Weights of a small transformer language model.
Size: width 192, 6 heads of 32, MLP 768 SwiGLU.
Architecture: rotary positions, no biases in attention or MLP.
Training: a variant of SOAP for these matrices, 552M tokens, 4209 steps.
Each number is 500 + 40 x the weight over the matrix's rms, rounded and kept within 0 to 999. Layers, rows and columns count from 0. Numbers have three digits each.

# gate: layer 7 MLP gate, 768x192, rms 0.14, rows 331-361, columns 128-191
# up: layer 7 MLP up, 768x192, rms 0.14, rows 331-361, columns 128-191
# down: layer 7 MLP down (transposed), 768x192, rms 0.106, rows 331-361, columns 128-191
gate331:425529479453499483508476453623474556525480476515518504496497446491603511516487417529423583513558467550489504521502503534385390454498432540540543505429479467545475451518409471503479548523462558
up331:531570485487470602499498537463508481500462525546529486438540551457422513508443454505490502549528538538510511509515563472432529470422492577484438512396473536503466441443546518513514503482514511
down331:460523511570495444572480511502425528471516435482501501441580460488502452512403442466541523496481590516540538474523514455398426479464549490511548519486457611554495467549507504547452488481459576
gate332:533493542524549550439458385543461581517514475476452457527450471462469495442478548507518503488546559497502538503455468477475482474518487443525481538440507476445494493511573545463527444404584466
up332:515523571463416491525447458504550484487536560511533487511433526495510560487445549495635472557512544534509483495463531507482455475447451486528492561512453590431519497513521513562469463413474446
down332:574492458500527541495532532522455450373563495526468537447522497446521515419490538540555463480571535582493492441491533469550483476558475504519580513546522452499528476505504496442504568459509475
gate333:495517416544540486538519503510393523527501461538463534529450508427420474514516469479570517492487555467546580515547495474470461470490457470520462546574458461468569527562505535533485446531466502
up333:498467516591517501520512522560508550505498439438502555541518481503429511451472537519558491463497464475464527550511510526515454472479516568487528497463435541553553506525484555566507531484498523
down333:434532563430430543475504413563467486504502480496497548448503479446505487531505498528488433516477548442403577536534482580510524441462525513489538548516455583529514462488508521457497537527454515
gate334:501535528565502479471509425505525539510558475450534511487503452439539491499506563465505512546478446509468521558485464499450513450443433539582461484437479474459485525553497507491437509508439496
up334:484564484510502458546492529493535537518531514502537504493500421530527494489427483521480540454492463492438512587542466441503493469553444521490589475501473536489518480455534557468504502437548512
down334:444518478518519520531492510510552476516470477522468548395522479455515501493475528445517509469460505495503537508518479434517515499532520523435506553566404487497515532527488500551474536594545499
gate335:553471511499561485532522500463495471456481491526484434562528427553496460471464453564477495518469488477512512510464477466517543485432547471536513447463430492423456443508479478530632437512496530
up335:493581474494487500488464553505623490616420458411477507507434514524490518415465568510514468573534487480486513535445502519455451507484454537526564530530541478532495515544477530491495467468529552
down335:459480466622502478487537490475544519549476519478535471541417399451470508471479542459580499553494521483505471589495510559461526528518523518453480520489530580518593481571506479505483546438446541
gate336:508469510490554516545560488415434523462467492552499516472479457444444507535495480519587452491447455503442480560461525465438493439515476508433500550485547638489457541413491490482495481503469481
up336:486501487569520547509467524547532460475490512513522522461560487463524494525531465513485558559449517556491534457519423484568491405504469520535498490492519530495514467460560461583588431464488553
down336:487476531508531492488503546461486519537498544443452478541570470528556510472547518501449513449443606581501530452495524552485524565473507474541555495492493468562506565472536477519554422410466430
gate337:461528555460454528586459530464483526478504549473462543468527451562454608438499507518512516475494545488527574434454445554473509521486558554511370488556517452532557426519565522556473478423459462
up337:426446519534484500615543591563500454568367502479472488421451537454484490509510483531473522493520494474577502541490485534628498463481512492480460479506551527495425563530560461508523527521572470
down337:490505512528472545522575575556483463482460524519471550496546507475448461535525552475480461552529545486494517516519500566481514515550486577502496542490539491414484506536561563530526476504437495
gate338:493398499555543516374562547517468550520533469493545438539480499513489489491491460536547546521533508497423509483466428584551538454562492479489575497490513496547494474499510466534527475572514440
up338:547502536488488487463512435469532504497591530489542545499535540520553537537474505492524565497597442486535507528511531531482516516456430468507504458500435538462535551416509506445544524501540472
down338:538453480483490497526505486413521490495483475534450568516510460486500520483537519460466465429520479487514498515522565495552535489514520440565508462511515491477494509462426444504499548480529470
gate339:545614534492504539497450476494564545505477424540506565503511514460591508492534546449577515525495482477494433524474426505474585449469479556513429519503507488557535452498525498583522487530545419
up339:484430534503445442501541460503469559444427510498485464568470534549566507499478545564521467515570507505534515419485548480518512504569459485489472455514521507464506554578510454517565404558513617
down339:475492470528451522502520555512450466479563431539534460534538516636485484443478457583500496514474477507504515520484535559566521553468405471529531554512574464565503520584460550448503524480516521
gate340:465509450504486510517461443560504554515496481450500501514480502525498488540560479544498495533462555520515539473501487527507497481497482514523527531512487429517572513513482504481505491502549456
up340:445407523578502474503508465571491489526520510479498582489528496500500452555484439528539490482509439534498559479448494459542502497548532494462589469530500537443444527460515436522539496501438503
down340:474446481460459572505464542418524519478501457571486476503477523540524502521499471445538443471491473465524505572516453492521495512467439451411483458509491519503464506517476499486478500476464473
gate341:502502518552476559483523462438477441492530529485544479499545519575531514523486459500511481495461407471458536514516462568485586516509480537465467469462468570516459543521596471481443598489420453
up341:504476614517511472500513455530530508546480448551515469511481534426425529463550460500410457439492538552562494479488550547456442525445572436465473524508424467563496476521509490541471492523527530
down341:536483457606552505451511481465513492517510529521462488535517512413529487561511468486459611409471481548555533471550572445478484503431514489497542529491470512538505527491516510413444559526526560
gate342:505467524472506435440516530555476478406472511550555526522519503557456513463423513549510482500507478548436558510454549479492426489481545529561441528547501520512528537469621460492445472538513497
up342:589477497469483462506467504510452549502510473504533528454490475483508458474480527501533410444549409477480468493472576459534419516406516529501504480537640486497514473517520497525401467486449517
down342:473463552508460501547501483439534490519501510466465513448515504497515492541521494484566483529527457478455505482515470479469561470419542509486506498484455521486520505512483506521547538544452560
gate343:466468486522474416530474486522444471521406531501453514490474516530473450483536519499525523512482525437475561521486505476510542466475492515519524460499468605495514519514502392490461485442520552
up343:463542544520468487502482511520414479470500550558445503467494541533423497520503491534566499448495460533479525508493540549416517423488505473525521531494538433518480577497490519456424559508561463
down343:472469548453534503505468458450442513548601432529567496491545516525532585477394465477543432478575500424554498512518472465514437506574517519484474482543530485463441551538463531492521536518469505
gate344:501508486513474472479503545466477474516551518494472514452460426499484485491477489496461539507495505521500548434492503449489503540486500461484541467491569558492527485480488516503550523465571485
up344:525502508483536534541478449506528552500542449449467495475484525489465504457493503548412473531501475508473523535517505511539569462497496502585526504489498491524467504464536467498475436515510512
down344:537516426424512560553469446488512494460461479547466526529485479509505503469444489469496485447485461457458467554520482475530478488472476537519469535471557510510486532535487549440477556504428441
gate345:541494539489529511541554502552516537372559478544528522547469425495509504566486605547510532543470572549481414570460521457426513515497556545433520583506444512546489468539527553447545553441546499
up345:444508461543482584527539556430522495476483509498497505499520464502460492474501461506546534504519514537521571458575525482490526511438503557502456459503410422491569473512518471476487568470530511
down345:472464538494480487468528503419578517501488469504561504496462600524462545476492537428502552498461529423543444484488527492501490474512563533539488524507495474478546558529559453482495472459450418
gate346:487456555376502564626531438502493482461573495495494503527527452555541532467430505560479570494549511562536489461529534474500545455488514512438499487500405515515435532459485452548508470537442405
up346:552486553517531532499488520389506491449502475464472433471588516580506504573499484556517498494576505538524483501465544572462440461506511515469542433444552502521440473538508430493512494503540581
down346:512506510429565450575543435533408466532577476542593485568494457497465569515596482541451554510466470481471591541503499500450455533509519454533508521542515477497408534528498542472480472469508589
gate347:613390440559509470533508509510493491473519556524442462548477476537498515466539522532483512482483529538493423504509473468500514485440515533489447510508580494517489546539515484510497551495374379
up347:484454484443552422531511504488559441499447488520500556496467549539542489422428498462464521576486604471563483494508486516597461564423508426485490596470492524395482567577521490521572542420486471
down347:487450446524506481530439499471542378410482526413488506455506497536536530423473512450583506525545487504421564520524509487548554528533558541483427519494527431585530543468569514436505486451478440
gate348:488556484502522536426509450477467412441618502475527453517466510524567472491537484484549438509570532522583494559484453510421531479437530501425565506541477521505528508427413478524465414474495499
up348:488496542448527460519444577446540505486507495611500512510513474480466426474511525544499482468498470448554520509518538515540572424492459480492447441525510461482500471515529556552466506512571576
down348:471473464498455455445382508448535502489502546523539469462504556542518566516472530508505478551543520539458576457481573446524444498532488518472436546490449534558501472534498433461485478455444494
gate349:474567490484477551531523532453430514498581575481483474548459499614530495458459505547567461529507534551532530525549450472434518550419563448482511530514491476419517496530446536435478446483527531
up349:507527490537505509513454534514520519518583464498507559516482510572488579563520542516499489510455512506533479524536516548573533508449435585555513509579505576539431528461490444454450494466430512
down349:505559462560474537543519517518476516533524483549526546526544531517404534515544498546485506512607515491525494511497453537512498515498461495548493533554582494530469558524530490519488494481512546
gate350:500505516547472553509508570443528545504550566552436538521586474476471466485530480503503496561530466461483531533558456553506482484464490411559468455492552498460444567514550494545493542522579518
up350:513528436439491489497447458497443512535503486478536490479486533474466467521486455501489499565502530463533509459546508465574487476443456503449446524518528506447439506512545559579480480499504534
down350:424470555526528487470515501491486548482488501491518486524462459507491517541497480487504535515455489472507493461476509460425520521483435507502582553549475490470494482514526525477407487475483459
gate351:501470531525554527490456488514520546435438551486508485452535555417427531535551506475523531465462557501496525579498485529482434513501528509500472532467551499523444524553459500475506514546529415
up351:479499518538505460615482497507488402462488504507536543481484478578511511496519487545547480563500439450468540472478415518607519500468553548504559494552454470444522466453506513517497510533472508
down351:492484470480507538515485510471463521566478496459488494462511521400515545523508528516549516524472515528559514505479480486455524536510524524557469524485540517496412528529524527505534520480503552
gate352:387468563546577451477534488572443438479383475511485498533452527556542504518491553500496477491501477494479557484524548567503511542467465524500518545451535440460394468521504520476516491505566504
up352:538445463510480465518504485468503496507500527524508523417494442525504524562530452472478453489485478484519431441559455480503474458496551515574442513497592480520554513451512475520476498543486498
down352:552484525465436455520513454489424449509577496507477521438486555546601508506598518525521519532541454417556512474492447528490485541481507473462502500478526464413515470437494524510526513565464477
gate353:500508482440497503565532497526512548545521530486459486468466467466485448508510523546559477568496527504516484516495513457590497495433486469543469489482448498451413480532508515477464571487482472
up353:483498522470506473533443526506534466455559483489436489505501558514528546495564503504492522540507495488486529499482475521474396472450501574542502496525489444402511521500496522530499490501513546
down353:470528490476533449473471528483418497546533501432454406436477547450511558459554491533503466593492566548471534468489478464470476504515557521535469505503452493476497483536471476533507479500545509
gate354:480495500438507546514496509528468520515458472494489534516451481513510441469464537515512486472463505504539513463561426534514502495497513476497504485506505489530493538513511482517523508505482465
up354:458441450485436507469537508497493563464457508574511556477513482534508451450499507560493433433523535460502478495526424570472501509493506500499463535528487466523471479501435507499481511483496483
down354:483527549461554472512551533532500456532551470434494521485539497458557520495502506514461539555454488576520498472525550506488496512537540454529531507484530455477522510536498512548516468533496482
gate355:467476423487493488573464560536501395496487486454490570452523450521453499504469487539553521544485491536437570538401460537548510521480450568483493508513489520542486479461503428611522448516561430
up355:537560536441467519520456505534504549468534481566540485481468482425497517499573510533506543516519532448510522497462533515460520434510392488467508513496468511487478493539388516443511544480470521
down355:493499536477459520518517504566465550520551506535452431461506508515474492512513518420530485517565566475489502520432475479503498523486457531511512408527516458530519481445446545462525564479526588
gate356:462516497532474454548466468440506495448526579474500459511482504540469503461507456509623515562561521523499597558559507528449488497540574453533453534544486537476473513535488486547474460481515543
up356:515479491500540473511468518496539479508494528590524507597535524508508507503536488480498558430445546611479498516540522544518562512503564554540556456437472473503553463529551551485562553536391537
down356:483533563551542533502517486523485554479467409509465574492515536478508463460426492493455577589382469507494461501454504535475580395600470458516424448506511567471565512512509536461528483487496526
gate357:485507522445470401473563484451539563416430450549399505405519479611499576524516517486531516498496498507412513504504469533516459481419498451536469483529438496551494506480540548479550441513539462
up357:476517503560528497517444486460455563539429376468514458495504502592534575468522464459545550563457518430554565469512496539501416454478424535466561497542441473453429512533474490466584573575536487
down357:421487483491527464601453503504508486542452446476508512494484444582566476479486488471466595505482522500483467500524500480528444471502545480570505534509475444522476453593547577525537532522503572
gate358:461538506469599470555599491431489521474548491493570402532482520531538470484400506551354505507480484513486420570572453538533461492504546478516534557388457496464491450562490471508485502498572538
up358:537497550525434569459529543478486589498537475451368578498522460522537481424426517528522530532489484418499466446449426484525476442477475543481497501504495509485530541609545544502537499525495571
down358:457510540477498499546489513450545478532458537454485527536484457525550513441480554462440453542434517463474541467513482535506461431494562565525529509491533491524442487517518505447541405491473492
gate359:478448495450498568543518520508505513500525469489461448500577486544431524442480529517415534489468518545516496539501502441503515502471458471415526466425497544545498529478520454524485544545538488
up359:475493585523553516509544502486520498450538470461522498503489458499457501534523419481463418448536580486522524421497541508435555456484479521493540484519467475507456435501469482547457572447484584
down359:505484486472483548486512549567503569514543579517518556543458475551429580519532450421486501515463520479486503482445462480429474530498483496486562486486496538474542404520458479539522497468494437
gate360:487473579500531518488480521484505523466516484487529504507575508464486517435496489498494535522520504489512506488523495465510459518491495533517444456504471465505467429454463526552480464522535475
up360:509545487562472465504531558495480466511492503487482507510460569442447521474454523560471468522462562524515444493442542479451511527549477495531477514522529481511564495525499442483539469464510518
down360:514498435458512528468547487492550462508456489558508518503562509515511493559522462475532493486515464475445498557517438534563549468495437446465508498492527577512491543485466523451539540480446546
gate361:518504478558490547485423514502532442453440447441516584476461489600533480552485545447504563507463446493499487543477470564488452485461454446460550474454496498489491491511472443508422468427582448
up361:466494556513457510556599521438464475496523494541487553492527536527556487524600517530474472561481529405455473392515457560451497475565504531470516533440533413495507462503480479476591513492500454
down361:461507534526440521491557539517456509510495509548454529476502483502509601502459503504466513496522500465503554488471506564495485521501516520441527475529461541513429532563398532539471493514534380